Weights of a small GPT-style language model, trained from scratch on English Wikipedia: rotary positions.
Each number is 200 + 20 x the weight over its row's rms, rounded and kept within 0 to 999. Layers, rows and columns count from 0. The size before them is the row's rms in percent of the matrix's.

# layer 2 attention output (transposed), 128x160, rms 0.0879, rows 49-63, columns 0-159
106,173,231,192,194,201,200,188,200,207,234,196,213,204,181,221,230,195,202,232,207,148,212,235,247,197,199,189,204,217,227,205,161,179,213,209,199,184,182,219,184,168,219,197,188,180,187,244,217,234,205,214,218,174,155,190,215,199,182,183,206,225,194,188,193,226,174,223,189,197,191,183,171,219,198,203,203,180,232,205,171,173,177,213,188,192,221,211,185,152,213,168,176,202,213,197,216,204,150,186,193,197,187,182,188,177,199,239,208,192,172,214,211,225,194,193,190,168,229,175,181,197,195,193,219,183,187,159,204,253,191,179,192,190,187,211,187,199,215,196,213,167,221,199,183,220,225,206,181,219,197,227,217,204,187,213,178,211,216,214,181
096,177,187,208,210,227,205,211,239,184,232,189,219,199,203,207,150,210,223,202,178,228,204,200,180,209,232,213,194,202,230,214,172,187,234,185,194,217,206,171,158,220,219,206,211,160,191,223,221,209,185,187,180,180,199,202,177,189,206,213,212,199,204,183,171,208,187,237,220,217,199,177,220,231,163,182,189,184,195,225,202,186,216,182,191,164,180,234,196,195,149,219,199,169,175,157,193,170,214,196,208,198,179,194,217,193,203,194,195,188,185,208,194,219,181,197,179,233,221,205,189,202,191,203,199,210,188,178,221,168,197,202,225,166,182,224,217,190,188,182,249,187,162,194,160,223,219,198,188,183,209,176,242,166,198,186,190,203,196,197,211
107,192,213,218,187,238,223,188,209,193,186,173,189,196,205,188,207,190,224,184,190,202,189,216,200,183,174,224,233,206,185,199,225,208,185,220,172,221,222,190,194,201,197,210,208,167,235,221,161,181,210,201,215,215,228,225,204,250,212,221,169,200,207,186,198,173,204,201,172,218,180,165,210,194,180,200,196,189,197,220,246,179,178,200,245,187,218,199,168,178,181,171,199,178,209,164,222,219,167,201,174,237,217,185,184,184,196,197,249,203,186,172,225,226,213,234,181,206,199,227,203,188,187,180,195,215,189,210,151,169,190,243,213,199,191,205,218,219,174,200,185,211,180,218,209,193,213,238,202,203,199,233,183,219,206,203,212,191,233,211,215
112,198,206,192,224,181,182,200,193,182,202,193,215,178,197,198,197,208,202,169,206,205,177,218,197,162,245,176,171,238,229,166,216,211,235,202,227,246,176,174,205,193,182,197,228,217,174,205,219,221,200,215,239,204,184,166,208,218,154,213,201,236,205,199,241,208,212,202,179,176,215,210,219,204,213,159,228,197,198,184,206,211,194,200,208,218,208,218,189,192,200,213,162,211,171,193,196,188,170,172,145,188,190,207,191,178,209,144,183,185,203,179,205,205,214,195,219,185,228,232,196,197,183,208,213,201,206,258,187,189,187,191,212,186,223,190,209,198,215,193,201,207,204,187,214,190,234,208,202,184,164,213,188,224,219,199,234,220,191,177,208
103,195,183,193,166,190,198,219,180,197,214,249,176,205,146,192,179,175,228,205,189,202,196,200,202,216,230,227,185,214,194,193,217,238,218,199,205,175,201,214,186,226,198,203,173,202,226,194,203,195,202,195,223,217,176,222,143,147,205,185,187,184,156,201,207,234,195,200,195,220,219,188,205,216,226,230,211,161,198,185,164,199,228,176,208,164,218,195,201,192,196,198,182,184,199,238,195,200,199,230,171,169,182,169,148,193,217,202,221,186,195,178,180,221,245,184,236,200,179,216,205,213,217,193,185,187,218,194,180,188,211,199,210,228,201,194,186,211,217,180,184,207,180,207,229,179,232,220,201,221,190,209,187,222,212,202,203,190,188,186,215
103,205,193,181,189,200,169,200,226,160,210,212,229,204,196,217,197,198,196,222,143,165,205,223,204,231,203,180,227,229,180,198,210,196,196,188,169,205,192,198,204,175,211,193,244,210,176,176,211,137,187,211,189,189,183,198,210,194,183,228,218,219,216,192,205,192,187,200,168,183,213,190,217,199,218,183,172,190,199,238,192,185,201,203,209,234,184,227,220,223,160,193,201,199,190,222,225,177,211,162,176,203,165,204,223,186,178,200,206,194,183,195,146,214,205,193,221,202,188,186,190,226,185,162,199,199,218,219,201,191,192,202,197,187,192,205,193,166,225,199,178,177,219,230,212,205,217,202,209,216,174,202,198,233,166,197,171,204,221,169,146
099,170,211,193,219,176,258,195,177,209,211,240,212,198,200,209,233,191,182,175,233,209,211,201,206,204,179,197,212,191,195,195,229,210,217,187,213,188,179,203,222,198,230,191,215,178,230,230,179,210,208,203,187,224,206,197,180,231,196,196,214,225,192,201,233,211,228,206,215,174,225,188,179,175,212,227,204,203,220,228,206,183,203,214,211,229,191,208,210,190,173,174,177,220,148,173,184,195,193,218,220,176,205,194,208,196,214,187,203,237,176,219,215,208,195,239,206,221,179,253,171,193,200,184,191,223,206,164,194,186,176,223,199,160,182,232,222,228,224,200,207,212,239,219,203,176,215,194,191,200,203,152,163,201,171,202,195,214,188,198,221
106,228,188,200,224,202,209,200,187,175,190,198,213,177,204,191,207,168,205,189,202,206,212,192,181,219,230,184,206,200,231,169,158,207,200,239,168,173,223,218,237,191,201,200,216,166,195,209,181,231,211,189,156,189,151,220,229,159,229,212,184,216,200,170,194,225,212,212,237,228,192,219,198,196,201,219,185,216,200,204,197,211,158,205,184,196,185,232,199,212,212,203,202,204,197,226,210,191,198,218,177,240,185,180,192,215,223,172,193,199,207,207,223,211,204,161,164,146,222,193,213,196,187,211,186,189,217,218,226,232,169,208,213,206,228,200,217,220,207,216,239,189,166,233,172,195,247,193,194,192,190,213,206,187,189,187,205,207,213,200,182
108,207,200,181,193,175,223,151,172,194,214,202,175,213,200,246,172,193,195,200,178,171,196,215,201,200,178,224,227,225,204,236,238,239,197,208,194,204,202,209,238,191,184,197,218,231,219,177,212,195,189,238,221,194,186,217,192,181,204,217,210,173,189,160,181,204,183,212,181,198,208,211,186,172,201,185,203,181,218,234,221,190,189,196,231,212,163,161,169,204,188,181,214,174,172,186,200,218,147,205,210,214,204,193,221,197,186,216,159,209,217,194,210,204,236,169,188,236,186,188,203,186,194,219,206,178,176,207,197,180,183,199,176,168,206,190,204,191,194,194,211,193,209,169,192,169,209,166,213,212,204,218,252,178,209,203,174,222,188,186,176
104,218,207,238,215,180,202,217,188,215,193,180,204,185,223,186,200,198,161,204,215,226,190,145,199,202,203,200,183,196,215,197,211,230,190,237,217,208,205,184,196,214,174,220,223,208,138,182,231,236,223,200,188,178,199,222,215,223,192,201,178,202,209,227,204,181,191,175,198,171,193,178,178,205,230,191,228,198,222,227,184,183,172,210,226,149,192,189,234,209,181,211,231,219,201,208,181,208,214,213,226,224,185,235,190,168,190,217,184,215,219,225,205,233,241,227,201,214,216,212,193,198,174,186,194,223,175,212,211,190,164,211,232,197,197,190,190,216,224,198,190,210,193,194,176,242,220,198,223,220,196,204,233,178,227,186,182,205,205,215,220
115,232,223,214,209,203,228,197,175,189,210,212,178,210,209,158,214,200,173,232,217,181,235,217,232,153,186,187,206,183,213,221,197,177,224,198,202,200,187,209,153,209,176,180,180,206,177,177,196,186,188,178,191,208,198,217,177,237,202,197,253,198,239,206,188,224,174,188,239,191,206,168,223,176,166,180,175,181,195,205,197,180,212,188,196,185,196,213,241,194,258,174,199,184,231,197,212,251,204,181,161,184,215,189,208,230,189,226,188,196,205,191,205,211,205,192,199,224,213,199,207,196,186,205,195,165,215,203,206,218,172,179,217,183,228,208,179,211,189,205,229,220,189,202,208,165,217,181,206,189,196,172,198,213,207,195,199,193,199,234,185
093,175,184,187,202,199,227,206,244,211,176,198,229,223,202,209,158,191,207,186,220,234,181,218,210,222,169,181,220,222,189,203,228,188,188,211,195,178,179,228,197,160,173,175,220,215,190,197,200,214,184,234,195,222,213,214,214,206,239,206,211,184,177,214,189,189,192,235,206,173,177,169,207,223,174,233,197,213,176,230,195,242,230,233,219,223,182,226,185,182,244,212,187,218,196,206,214,225,202,190,191,186,162,177,201,233,213,227,204,214,202,192,239,163,205,220,209,201,175,204,219,208,197,199,214,191,184,194,213,224,189,174,184,190,201,197,201,238,173,174,241,246,211,195,209,239,204,187,195,201,209,185,193,194,205,218,184,205,201,202,192
112,198,179,210,198,205,207,242,206,183,240,179,191,195,213,224,181,186,192,193,195,212,222,206,199,159,194,219,214,209,197,235,187,182,163,228,141,201,189,196,189,194,169,199,237,182,194,201,158,175,207,199,203,167,179,186,198,175,198,198,161,190,223,198,213,164,200,166,186,189,214,212,218,181,171,191,186,169,211,219,179,225,219,193,220,210,184,216,209,209,210,223,154,224,196,207,203,150,209,212,212,197,210,201,213,173,203,194,205,180,228,183,180,187,220,180,190,211,224,179,204,234,183,203,220,211,197,212,177,210,208,176,214,194,176,193,192,183,232,215,201,183,185,227,172,177,223,174,217,167,170,186,206,165,166,214,191,222,211,234,184
109,187,217,199,193,194,208,194,213,225,218,187,219,217,174,187,192,155,190,172,217,176,197,190,228,176,218,195,187,190,208,200,222,201,216,197,243,195,214,218,207,199,245,221,240,176,214,188,208,209,194,190,200,196,203,198,211,194,202,199,160,207,173,191,196,188,203,208,203,192,175,186,218,192,215,230,186,186,187,224,184,225,182,192,245,233,218,198,221,192,214,184,191,221,188,215,167,159,192,185,242,189,188,215,205,168,209,195,175,238,198,208,163,188,195,229,186,237,214,219,183,225,217,248,223,195,202,188,194,185,226,168,173,214,239,209,195,213,197,170,234,208,201,198,215,171,176,149,214,204,180,216,225,200,196,161,184,170,204,200,179
109,206,201,219,186,183,185,200,207,203,216,206,153,157,212,176,217,202,203,199,176,221,201,199,178,166,207,197,195,187,202,207,182,207,182,188,205,192,199,206,205,212,222,186,164,180,194,208,204,204,167,225,193,196,169,175,200,213,180,197,204,168,206,195,198,199,199,189,190,175,197,194,212,185,200,186,160,158,176,205,192,227,224,147,187,244,174,206,213,194,241,224,204,215,213,209,206,191,201,232,194,216,220,175,198,189,207,195,174,245,187,218,189,189,246,259,228,191,195,186,197,201,196,162,217,219,188,197,213,218,192,186,225,168,208,236,223,196,210,184,226,161,214,169,216,198,191,183,202,216,150,214,204,215,233,177,237,213,221,206,206
# layer 2 attention value, 128x160, rms 0.0843, rows 50-63, columns 0-159
108,194,221,186,206,193,217,183,212,208,181,191,223,205,202,206,229,185,195,175,161,215,183,225,216,191,200,199,175,211,197,235,197,213,199,215,182,231,165,213,221,194,211,200,206,214,202,187,177,217,197,220,181,244,203,208,258,192,194,205,195,190,202,208,217,254,188,218,168,221,212,233,175,215,200,210,221,176,229,179,157,186,175,191,226,204,203,172,207,176,195,181,209,208,259,222,196,198,230,194,201,206,197,229,172,223,194,141,183,213,197,208,244,194,237,193,191,189,226,197,168,207,204,185,215,176,194,249,209,215,209,179,207,222,181,235,194,208,176,200,188,170,204,197,212,217,174,213,211,189,195,216,207,221,220,201,199,218,186,204,227
107,191,200,180,181,162,207,213,205,218,163,186,201,193,205,195,168,229,190,211,182,206,180,199,206,205,257,199,242,175,253,196,147,215,240,207,191,171,179,183,225,216,205,211,197,177,195,213,184,221,225,198,190,199,206,228,191,212,206,166,196,210,191,180,176,208,246,205,191,213,215,208,203,214,194,217,196,210,199,196,185,223,241,178,186,193,183,175,194,202,203,232,188,210,207,188,236,188,189,196,241,211,201,201,232,213,212,193,209,211,196,170,201,186,214,181,164,162,214,154,175,185,197,169,187,208,182,192,201,169,211,191,196,202,159,208,209,212,162,188,183,178,202,174,189,213,185,192,187,178,229,201,200,190,193,209,219,217,247,194,173
111,196,218,169,186,205,199,214,194,185,218,188,160,177,206,220,216,198,193,188,214,203,178,188,187,192,206,234,192,220,197,208,179,176,205,229,162,208,221,180,219,223,214,203,203,193,212,175,155,218,182,204,149,200,203,157,168,173,177,193,207,196,188,200,175,225,210,206,202,213,235,222,180,177,219,235,202,201,194,187,189,206,234,192,203,193,204,206,199,235,222,161,208,197,198,183,190,204,207,227,202,161,199,213,177,236,174,233,181,191,206,200,183,205,176,197,223,210,218,190,200,187,190,194,236,218,206,190,210,195,184,202,181,175,168,189,199,235,193,220,225,226,210,227,208,207,213,220,227,250,212,186,190,188,241,229,138,203,176,192,182
099,203,196,190,241,205,187,206,186,199,207,210,179,236,216,191,238,210,177,212,213,201,215,209,193,207,156,187,219,202,234,211,220,219,182,228,197,217,181,186,183,191,210,183,185,167,229,221,169,242,203,162,230,158,176,209,169,181,233,203,195,195,176,195,199,207,187,191,199,190,176,173,231,213,181,201,206,212,205,174,195,206,222,201,212,210,202,192,185,222,171,195,190,216,176,199,231,200,223,215,223,225,199,216,225,189,158,201,196,184,230,207,172,220,163,229,208,222,218,196,213,223,176,204,206,212,215,198,208,216,221,193,220,208,177,232,169,227,174,198,198,199,215,256,177,195,225,199,213,180,214,200,217,155,171,195,210,215,243,189,193
111,193,190,178,224,209,221,234,219,221,207,197,157,120,175,196,208,212,183,201,211,226,180,177,198,185,217,210,187,186,214,167,220,187,193,221,200,215,198,189,208,202,172,166,197,210,200,189,200,222,204,209,229,228,207,195,208,239,180,203,216,196,181,206,206,213,174,218,187,224,207,178,199,217,218,177,210,213,222,145,217,190,218,199,216,197,198,205,196,236,191,211,186,192,189,194,172,193,215,187,195,168,196,224,183,179,231,201,205,234,193,169,232,175,209,163,224,201,220,203,208,185,164,187,226,214,197,215,172,170,192,194,178,170,247,208,181,216,224,204,217,207,239,208,204,195,159,201,219,221,242,197,190,220,196,181,209,184,195,213,209
095,232,193,194,218,204,212,228,217,182,205,223,187,144,164,195,191,211,183,191,228,199,229,172,206,227,193,192,217,217,193,201,207,178,211,209,178,174,195,220,195,183,203,189,188,195,190,199,193,218,195,171,188,180,188,215,150,226,225,184,180,194,214,235,179,209,220,171,189,209,177,200,238,206,211,212,188,188,192,242,214,226,226,161,190,212,171,172,191,249,204,194,232,169,198,186,183,214,210,213,224,205,203,201,199,183,189,185,210,207,194,212,180,206,216,197,206,173,226,202,206,195,248,180,184,194,205,193,190,219,227,193,211,188,209,203,230,196,181,201,167,212,185,167,158,192,228,209,205,217,176,141,237,205,196,183,197,171,164,184,187
106,181,197,208,184,183,194,187,210,212,191,211,221,228,166,186,226,185,182,200,134,223,217,235,246,188,188,195,177,216,169,231,187,208,214,195,163,208,214,194,203,196,193,218,203,207,175,211,187,190,214,193,210,231,234,195,191,190,157,197,207,211,194,166,207,198,177,198,187,186,191,202,199,259,206,205,197,187,223,229,183,177,185,202,196,195,223,183,239,179,158,217,218,247,224,203,223,189,189,200,183,206,207,176,191,194,198,208,183,206,221,174,221,218,194,240,203,172,182,219,215,196,180,197,209,228,190,206,195,224,210,183,205,203,174,200,173,189,170,206,171,224,168,201,222,182,206,203,250,243,205,202,211,229,206,229,195,188,202,182,195
110,211,183,212,202,207,206,225,237,204,192,172,186,205,221,209,216,196,194,193,207,185,195,190,210,166,199,196,197,163,203,244,173,202,229,187,224,189,204,188,185,156,174,223,216,182,189,201,173,203,191,168,193,206,190,171,184,262,195,212,194,197,193,219,190,238,194,152,189,187,197,195,208,182,222,193,199,186,225,155,211,214,179,222,208,209,234,223,203,214,195,196,213,142,224,195,177,192,224,176,196,196,207,224,177,221,241,194,218,199,226,182,183,184,167,203,215,190,208,208,188,200,220,185,216,207,166,225,184,203,198,209,188,212,164,207,201,196,260,193,238,204,224,181,206,211,224,200,206,199,227,202,198,234,183,167,201,201,233,196,190
105,200,203,221,189,223,203,205,204,194,183,169,200,195,236,175,180,205,229,188,159,210,209,170,193,191,196,212,224,238,164,201,200,213,206,182,204,205,208,217,195,213,191,254,178,222,196,251,209,186,175,213,171,220,183,186,198,179,195,183,220,189,217,194,211,218,195,207,186,228,154,205,178,202,214,211,161,193,213,200,186,211,171,219,190,189,231,208,187,210,241,178,197,210,195,192,193,204,185,270,196,174,203,183,173,203,185,162,193,130,187,198,208,195,220,246,174,167,228,190,203,198,219,191,193,183,235,228,183,195,198,172,193,209,212,224,194,192,193,214,217,195,193,220,194,186,203,211,210,197,207,208,216,188,197,229,232,215,199,210,189
121,208,214,215,228,203,195,176,184,182,205,208,189,247,206,198,166,205,247,219,219,193,172,151,150,214,204,190,194,174,199,209,173,191,228,189,170,240,198,203,186,208,178,216,182,218,179,155,193,186,240,177,205,207,164,167,213,192,207,179,226,209,196,202,195,190,193,195,228,179,198,204,182,214,168,195,192,209,211,199,228,206,201,182,206,180,233,189,185,189,176,236,195,191,144,227,201,202,191,171,215,184,192,174,162,215,187,190,181,205,214,182,170,212,206,179,210,185,194,211,220,174,189,231,178,209,200,183,192,224,223,230,185,184,185,194,198,191,236,168,178,191,209,181,175,202,194,214,183,199,214,194,237,177,195,213,224,208,174,204,194
099,198,210,233,208,195,182,207,176,198,208,189,223,186,199,204,202,217,231,198,217,202,203,199,202,202,208,191,201,179,233,196,201,192,207,185,156,176,176,207,203,223,218,185,194,233,228,184,224,203,178,241,171,218,169,185,185,264,223,180,190,206,183,180,187,227,192,186,185,180,188,229,234,194,242,213,192,176,200,230,244,187,177,211,180,224,188,190,216,190,219,207,203,190,214,187,203,209,153,133,191,243,196,195,179,175,186,195,200,199,215,225,215,213,183,211,205,168,219,242,172,209,206,209,202,189,197,200,208,186,235,202,217,202,205,196,210,172,190,224,206,189,198,217,220,189,185,222,204,192,211,225,230,231,245,216,191,178,210,208,214
115,173,197,169,187,189,212,197,222,189,182,190,185,184,206,174,208,165,205,216,183,225,231,182,206,173,214,177,173,213,175,225,187,194,196,148,214,222,189,196,170,196,186,202,215,245,186,212,225,200,210,195,209,206,230,233,188,192,178,182,216,206,222,185,194,204,194,204,190,199,194,246,185,166,186,207,194,199,222,141,225,171,187,228,198,211,183,159,210,228,155,175,169,193,184,217,205,222,194,194,222,230,189,207,210,177,223,199,189,177,238,244,217,225,226,190,176,196,198,192,211,196,180,214,196,231,223,194,200,183,206,178,183,197,214,189,205,200,215,193,214,199,179,168,216,179,202,240,168,237,197,200,185,225,227,217,195,197,194,219,211
116,191,199,192,190,245,206,206,210,175,193,179,191,162,199,190,200,173,233,239,233,197,202,182,205,190,187,229,199,152,190,226,198,177,182,214,179,182,179,218,169,204,202,190,210,244,198,180,205,190,161,217,183,200,217,168,209,225,198,207,230,215,182,206,185,219,240,169,194,174,193,215,250,223,171,188,219,198,217,173,213,210,194,209,210,209,164,200,191,214,222,179,238,185,200,202,192,194,242,219,137,182,211,209,216,158,223,190,171,195,193,184,210,215,185,250,189,212,181,193,208,200,194,193,182,213,184,191,220,188,207,187,203,188,198,216,199,187,204,198,194,186,223,198,147,189,225,197,188,215,195,188,190,224,193,176,188,200,193,231,197
106,191,195,202,208,225,200,147,202,178,181,206,201,220,197,216,196,215,194,240,176,202,208,189,227,190,234,179,207,179,201,189,171,178,196,218,237,172,218,201,185,233,231,188,195,220,217,161,197,213,223,154,198,214,193,168,221,180,153,221,181,223,212,232,186,211,184,206,196,198,182,221,190,219,233,200,174,204,185,210,217,185,202,206,216,192,195,177,208,218,197,168,194,179,190,216,175,185,206,193,216,199,185,271,219,206,209,204,181,174,206,208,172,191,176,213,199,177,161,243,209,195,195,191,185,218,239,197,194,183,212,179,242,219,237,192,197,232,227,214,177,245,226,194,186,181,215,213,197,201,189,203,190,201,192,192,211,198,204,208,203
# layer 2 attention query, 128x160, rms 0.1, rows 64-71, columns 0-159
113,199,166,192,207,189,169,184,213,206,203,220,195,209,222,169,181,217,180,166,205,195,203,218,174,240,212,201,221,197,214,211,227,168,217,169,205,180,206,209,206,168,207,205,222,227,204,234,223,230,188,216,187,210,180,193,202,220,173,224,228,218,197,179,215,156,190,216,216,206,202,198,197,226,241,198,180,203,228,176,200,239,175,195,186,181,218,166,186,201,184,177,187,180,209,212,217,235,192,175,174,193,229,205,192,235,182,189,217,191,229,222,206,177,169,206,170,203,197,197,221,184,210,182,216,248,155,216,185,171,179,181,160,189,192,225,199,197,170,183,178,194,208,168,182,227,188,199,221,214,190,211,170,196,216,191,192,185,167,193,195
102,174,217,205,187,210,216,210,201,157,207,172,196,205,207,230,210,206,234,189,199,204,198,222,204,189,208,206,159,174,209,193,245,214,177,246,218,190,200,195,190,178,186,181,213,184,194,168,174,198,198,195,216,185,211,201,186,208,232,192,196,193,127,152,194,222,193,199,194,187,193,179,168,169,167,179,210,193,192,237,205,180,207,257,197,216,169,226,208,235,203,217,220,205,192,181,180,186,200,211,195,184,198,208,193,201,214,195,225,206,175,201,183,201,179,186,209,217,204,202,182,198,178,189,229,184,198,223,229,195,195,208,207,195,221,183,188,202,244,211,182,251,246,216,218,228,199,187,192,196,173,175,205,158,202,179,217,211,186,198,191
097,211,228,158,199,205,228,181,174,199,183,206,203,187,199,230,222,126,193,199,199,213,211,199,212,172,206,200,185,230,197,210,177,205,194,195,183,223,211,210,161,249,210,196,227,166,196,196,199,149,178,201,218,189,220,189,176,168,187,166,172,192,208,187,225,224,176,205,178,199,191,183,203,182,213,232,202,185,179,218,205,198,210,202,214,201,164,210,221,193,217,212,194,221,211,177,206,164,207,213,209,229,190,172,214,195,221,211,200,198,208,212,193,215,236,194,225,224,193,193,241,224,220,235,180,174,200,189,231,217,194,194,187,207,210,201,207,207,209,221,188,200,212,197,201,158,250,211,208,215,206,151,213,198,185,219,202,242,210,218,195
091,213,220,224,198,197,246,192,174,229,183,208,188,184,153,219,233,189,177,240,175,227,183,167,189,188,188,196,220,213,199,172,213,173,177,199,218,219,177,190,203,195,193,227,192,189,178,199,162,168,197,184,203,177,213,194,179,184,218,190,164,172,209,222,206,216,201,200,180,209,193,167,196,214,204,187,231,195,230,205,225,172,203,206,201,210,189,189,205,194,215,230,202,234,206,230,191,205,184,243,192,231,208,173,204,202,193,195,223,163,189,210,218,194,221,184,202,189,207,195,218,223,207,212,187,195,197,167,178,223,194,190,239,198,205,195,228,225,233,192,240,179,166,214,169,177,221,180,166,183,200,207,220,187,180,188,200,223,248,210,228
084,206,190,205,198,230,196,221,210,200,208,212,195,183,164,222,163,175,208,201,153,197,184,193,256,191,150,207,195,200,189,210,212,198,235,237,207,141,215,197,180,232,208,203,193,218,212,240,179,185,213,203,213,190,204,224,202,194,178,191,203,226,233,187,224,210,201,216,169,193,183,186,185,216,180,200,184,195,204,217,215,194,221,187,208,179,201,232,221,209,227,195,181,217,195,204,174,213,193,217,215,198,212,188,178,193,196,228,143,191,179,236,227,204,225,205,230,218,173,215,187,189,219,213,199,186,220,167,180,230,210,198,214,205,247,176,198,226,213,234,170,203,171,211,237,214,224,208,189,205,191,212,209,187,215,211,195,186,227,205,215
096,214,203,184,203,217,219,227,220,235,184,159,192,220,207,219,204,203,218,189,198,190,213,207,223,222,210,193,150,201,206,212,225,200,209,240,213,224,214,205,184,223,215,188,181,182,219,206,190,173,167,196,241,176,190,204,231,190,226,203,192,177,194,233,241,169,173,235,214,175,211,173,184,231,202,195,220,210,220,222,177,200,212,232,195,192,175,202,199,210,179,183,230,164,188,186,174,197,182,207,197,212,166,196,232,214,203,150,240,216,239,207,176,175,185,182,190,167,225,175,211,221,193,219,205,157,177,192,199,171,209,188,198,209,220,184,216,170,190,192,199,216,217,206,223,197,189,190,183,173,188,202,231,183,195,227,193,204,217,199,209
095,214,196,207,226,166,187,239,196,199,195,187,171,208,222,177,198,238,228,204,178,214,213,190,189,210,229,212,182,231,205,198,168,223,170,188,218,211,208,191,228,161,192,207,176,232,184,200,207,215,197,230,186,175,189,197,227,220,217,191,236,187,173,193,182,185,211,180,180,222,206,187,197,191,171,220,185,186,213,198,183,193,186,182,209,214,199,134,188,233,196,218,213,199,185,217,201,202,207,183,215,170,191,217,174,204,200,166,189,194,201,230,189,186,171,218,174,177,219,179,187,191,173,171,230,201,191,240,174,179,156,209,194,206,169,224,179,169,180,179,214,182,194,212,169,210,180,178,213,194,221,233,222,214,205,191,235,179,175,207,212
105,235,204,188,198,218,177,199,194,218,198,183,258,202,197,187,161,201,226,228,222,232,234,190,219,198,212,207,193,241,186,185,181,216,192,178,175,230,226,228,218,172,194,184,196,182,218,222,183,203,172,187,196,232,183,216,214,246,227,216,186,195,195,191,215,225,250,207,182,219,208,164,195,219,225,235,187,219,180,207,169,179,203,230,200,203,193,195,229,210,202,209,216,187,247,186,200,205,185,187,200,205,203,232,200,184,243,176,190,167,195,207,209,210,216,211,215,204,195,203,209,204,169,207,184,187,242,198,227,190,229,198,198,231,188,212,198,198,185,217,182,214,178,206,219,170,187,186,241,217,166,234,211,203,223,198,208,206,187,185,217
# layer 2 attention key, 128x160, rms 0.0982, rows 64-70, columns 0-159
100,199,172,165,237,216,184,191,217,206,186,204,195,192,198,141,175,190,234,239,242,198,229,163,208,220,196,212,180,195,180,171,191,201,214,214,165,227,184,210,191,205,180,212,235,230,177,210,193,155,183,201,200,186,203,185,207,191,204,185,195,177,210,217,188,186,202,181,199,178,208,213,205,199,195,189,186,197,206,183,218,176,211,179,207,196,208,198,152,178,201,201,164,194,174,159,220,196,191,191,195,219,199,159,178,199,217,214,168,206,214,211,208,228,229,192,202,196,202,223,201,178,197,178,173,175,227,173,169,191,197,198,220,215,235,225,187,189,194,181,229,202,203,172,201,207,242,250,227,252,217,194,222,196,207,201,202,202,211,194,210
088,215,190,198,221,193,181,207,209,213,173,201,218,182,187,206,194,186,169,180,154,216,162,212,199,207,187,160,267,221,215,221,218,207,185,182,199,210,170,190,198,216,246,189,215,206,172,185,199,195,201,202,180,220,162,203,218,214,176,179,188,173,234,199,241,198,198,187,176,223,226,179,196,211,254,188,213,156,183,166,217,204,186,176,202,198,172,178,206,181,209,181,183,202,210,241,218,207,190,183,227,213,214,207,202,183,192,189,163,205,233,217,211,162,224,205,199,213,178,186,193,244,224,176,192,197,205,178,199,199,203,192,219,171,218,199,203,217,191,218,209,188,196,173,227,193,184,196,187,222,221,194,186,234,185,192,202,202,225,195,180
105,213,238,208,171,202,221,182,188,189,209,196,200,221,196,248,206,200,181,180,173,227,185,218,197,177,203,185,195,184,201,212,188,190,178,180,214,189,192,183,192,190,205,217,168,208,235,220,207,212,209,188,188,236,180,208,202,200,198,218,218,189,200,230,201,212,166,238,188,197,193,217,199,194,156,209,220,202,220,222,174,214,209,190,191,204,207,223,246,217,222,236,239,194,209,223,195,173,192,205,226,168,172,204,170,211,181,184,233,210,180,180,207,215,169,167,209,188,204,215,206,228,182,215,214,178,182,189,208,176,203,212,193,207,152,181,231,211,207,209,214,181,180,225,214,191,167,168,151,171,173,178,203,194,243,201,203,220,165,206,231
093,214,198,210,149,207,226,181,199,182,189,202,182,165,200,224,210,178,183,206,181,218,179,197,190,155,233,191,185,189,191,219,197,215,199,219,203,185,221,172,208,207,208,204,192,193,203,220,249,226,189,190,206,217,179,191,184,217,204,187,183,193,206,174,194,207,207,221,200,200,190,205,218,216,177,209,187,190,175,229,183,211,210,205,202,200,222,230,255,230,192,193,225,198,201,183,192,185,199,204,229,166,196,236,191,174,208,185,194,208,209,160,190,223,206,190,244,235,216,178,217,237,195,201,213,183,194,175,208,195,217,212,189,221,162,189,200,217,207,249,162,208,175,241,234,189,199,173,180,179,164,166,218,181,208,218,199,245,220,197,182
093,207,195,180,197,186,227,205,169,186,179,183,198,203,199,191,244,173,242,188,200,234,204,200,194,198,205,204,229,194,206,248,187,230,208,183,230,225,246,183,188,167,190,190,211,185,189,176,220,189,189,199,204,226,206,169,192,189,216,167,191,178,193,219,217,188,206,193,174,190,160,204,182,216,181,248,226,213,198,187,176,192,213,179,193,204,182,184,220,195,179,222,205,192,192,170,225,191,173,229,211,198,216,219,219,214,194,181,207,211,221,181,222,216,188,186,210,177,218,177,228,251,203,236,192,202,181,214,208,198,206,193,216,228,150,247,235,195,214,227,188,215,183,215,201,192,196,182,189,191,202,214,195,195,213,198,217,239,210,239,230
104,187,233,187,232,198,226,202,191,219,208,189,190,190,194,208,214,194,169,158,185,204,188,223,216,176,219,200,195,198,178,210,204,213,165,176,189,179,190,205,225,213,206,208,193,184,218,178,227,236,206,167,177,211,202,223,152,195,198,159,159,229,181,207,211,187,190,224,218,213,222,154,203,173,186,195,208,179,193,217,221,191,194,211,186,193,208,194,202,206,202,204,209,195,206,244,158,163,202,178,234,226,168,219,191,145,227,207,170,226,183,191,190,202,206,232,214,198,198,231,228,220,184,183,184,225,206,202,219,198,216,185,218,195,206,206,187,248,215,209,182,229,209,212,194,183,221,200,180,176,157,174,194,198,206,219,200,201,164,182,195
086,214,184,211,183,197,209,200,227,220,201,201,219,227,193,216,158,202,189,239,191,185,211,203,172,190,176,212,212,190,203,157,218,168,198,236,194,195,194,199,195,208,211,214,205,213,183,180,191,214,215,183,216,216,247,212,210,196,200,264,192,224,214,165,208,190,210,233,225,222,202,182,197,198,220,219,201,219,174,187,220,233,194,200,198,195,178,181,209,185,202,200,178,191,228,227,236,203,186,204,179,197,185,223,218,225,168,179,238,183,187,182,208,177,210,197,188,224,199,229,194,171,175,205,212,221,162,164,191,193,182,208,184,170,212,128,208,221,200,209,200,181,222,200,196,209,198,202,149,169,195,213,162,215,208,202,198,194,193,224,183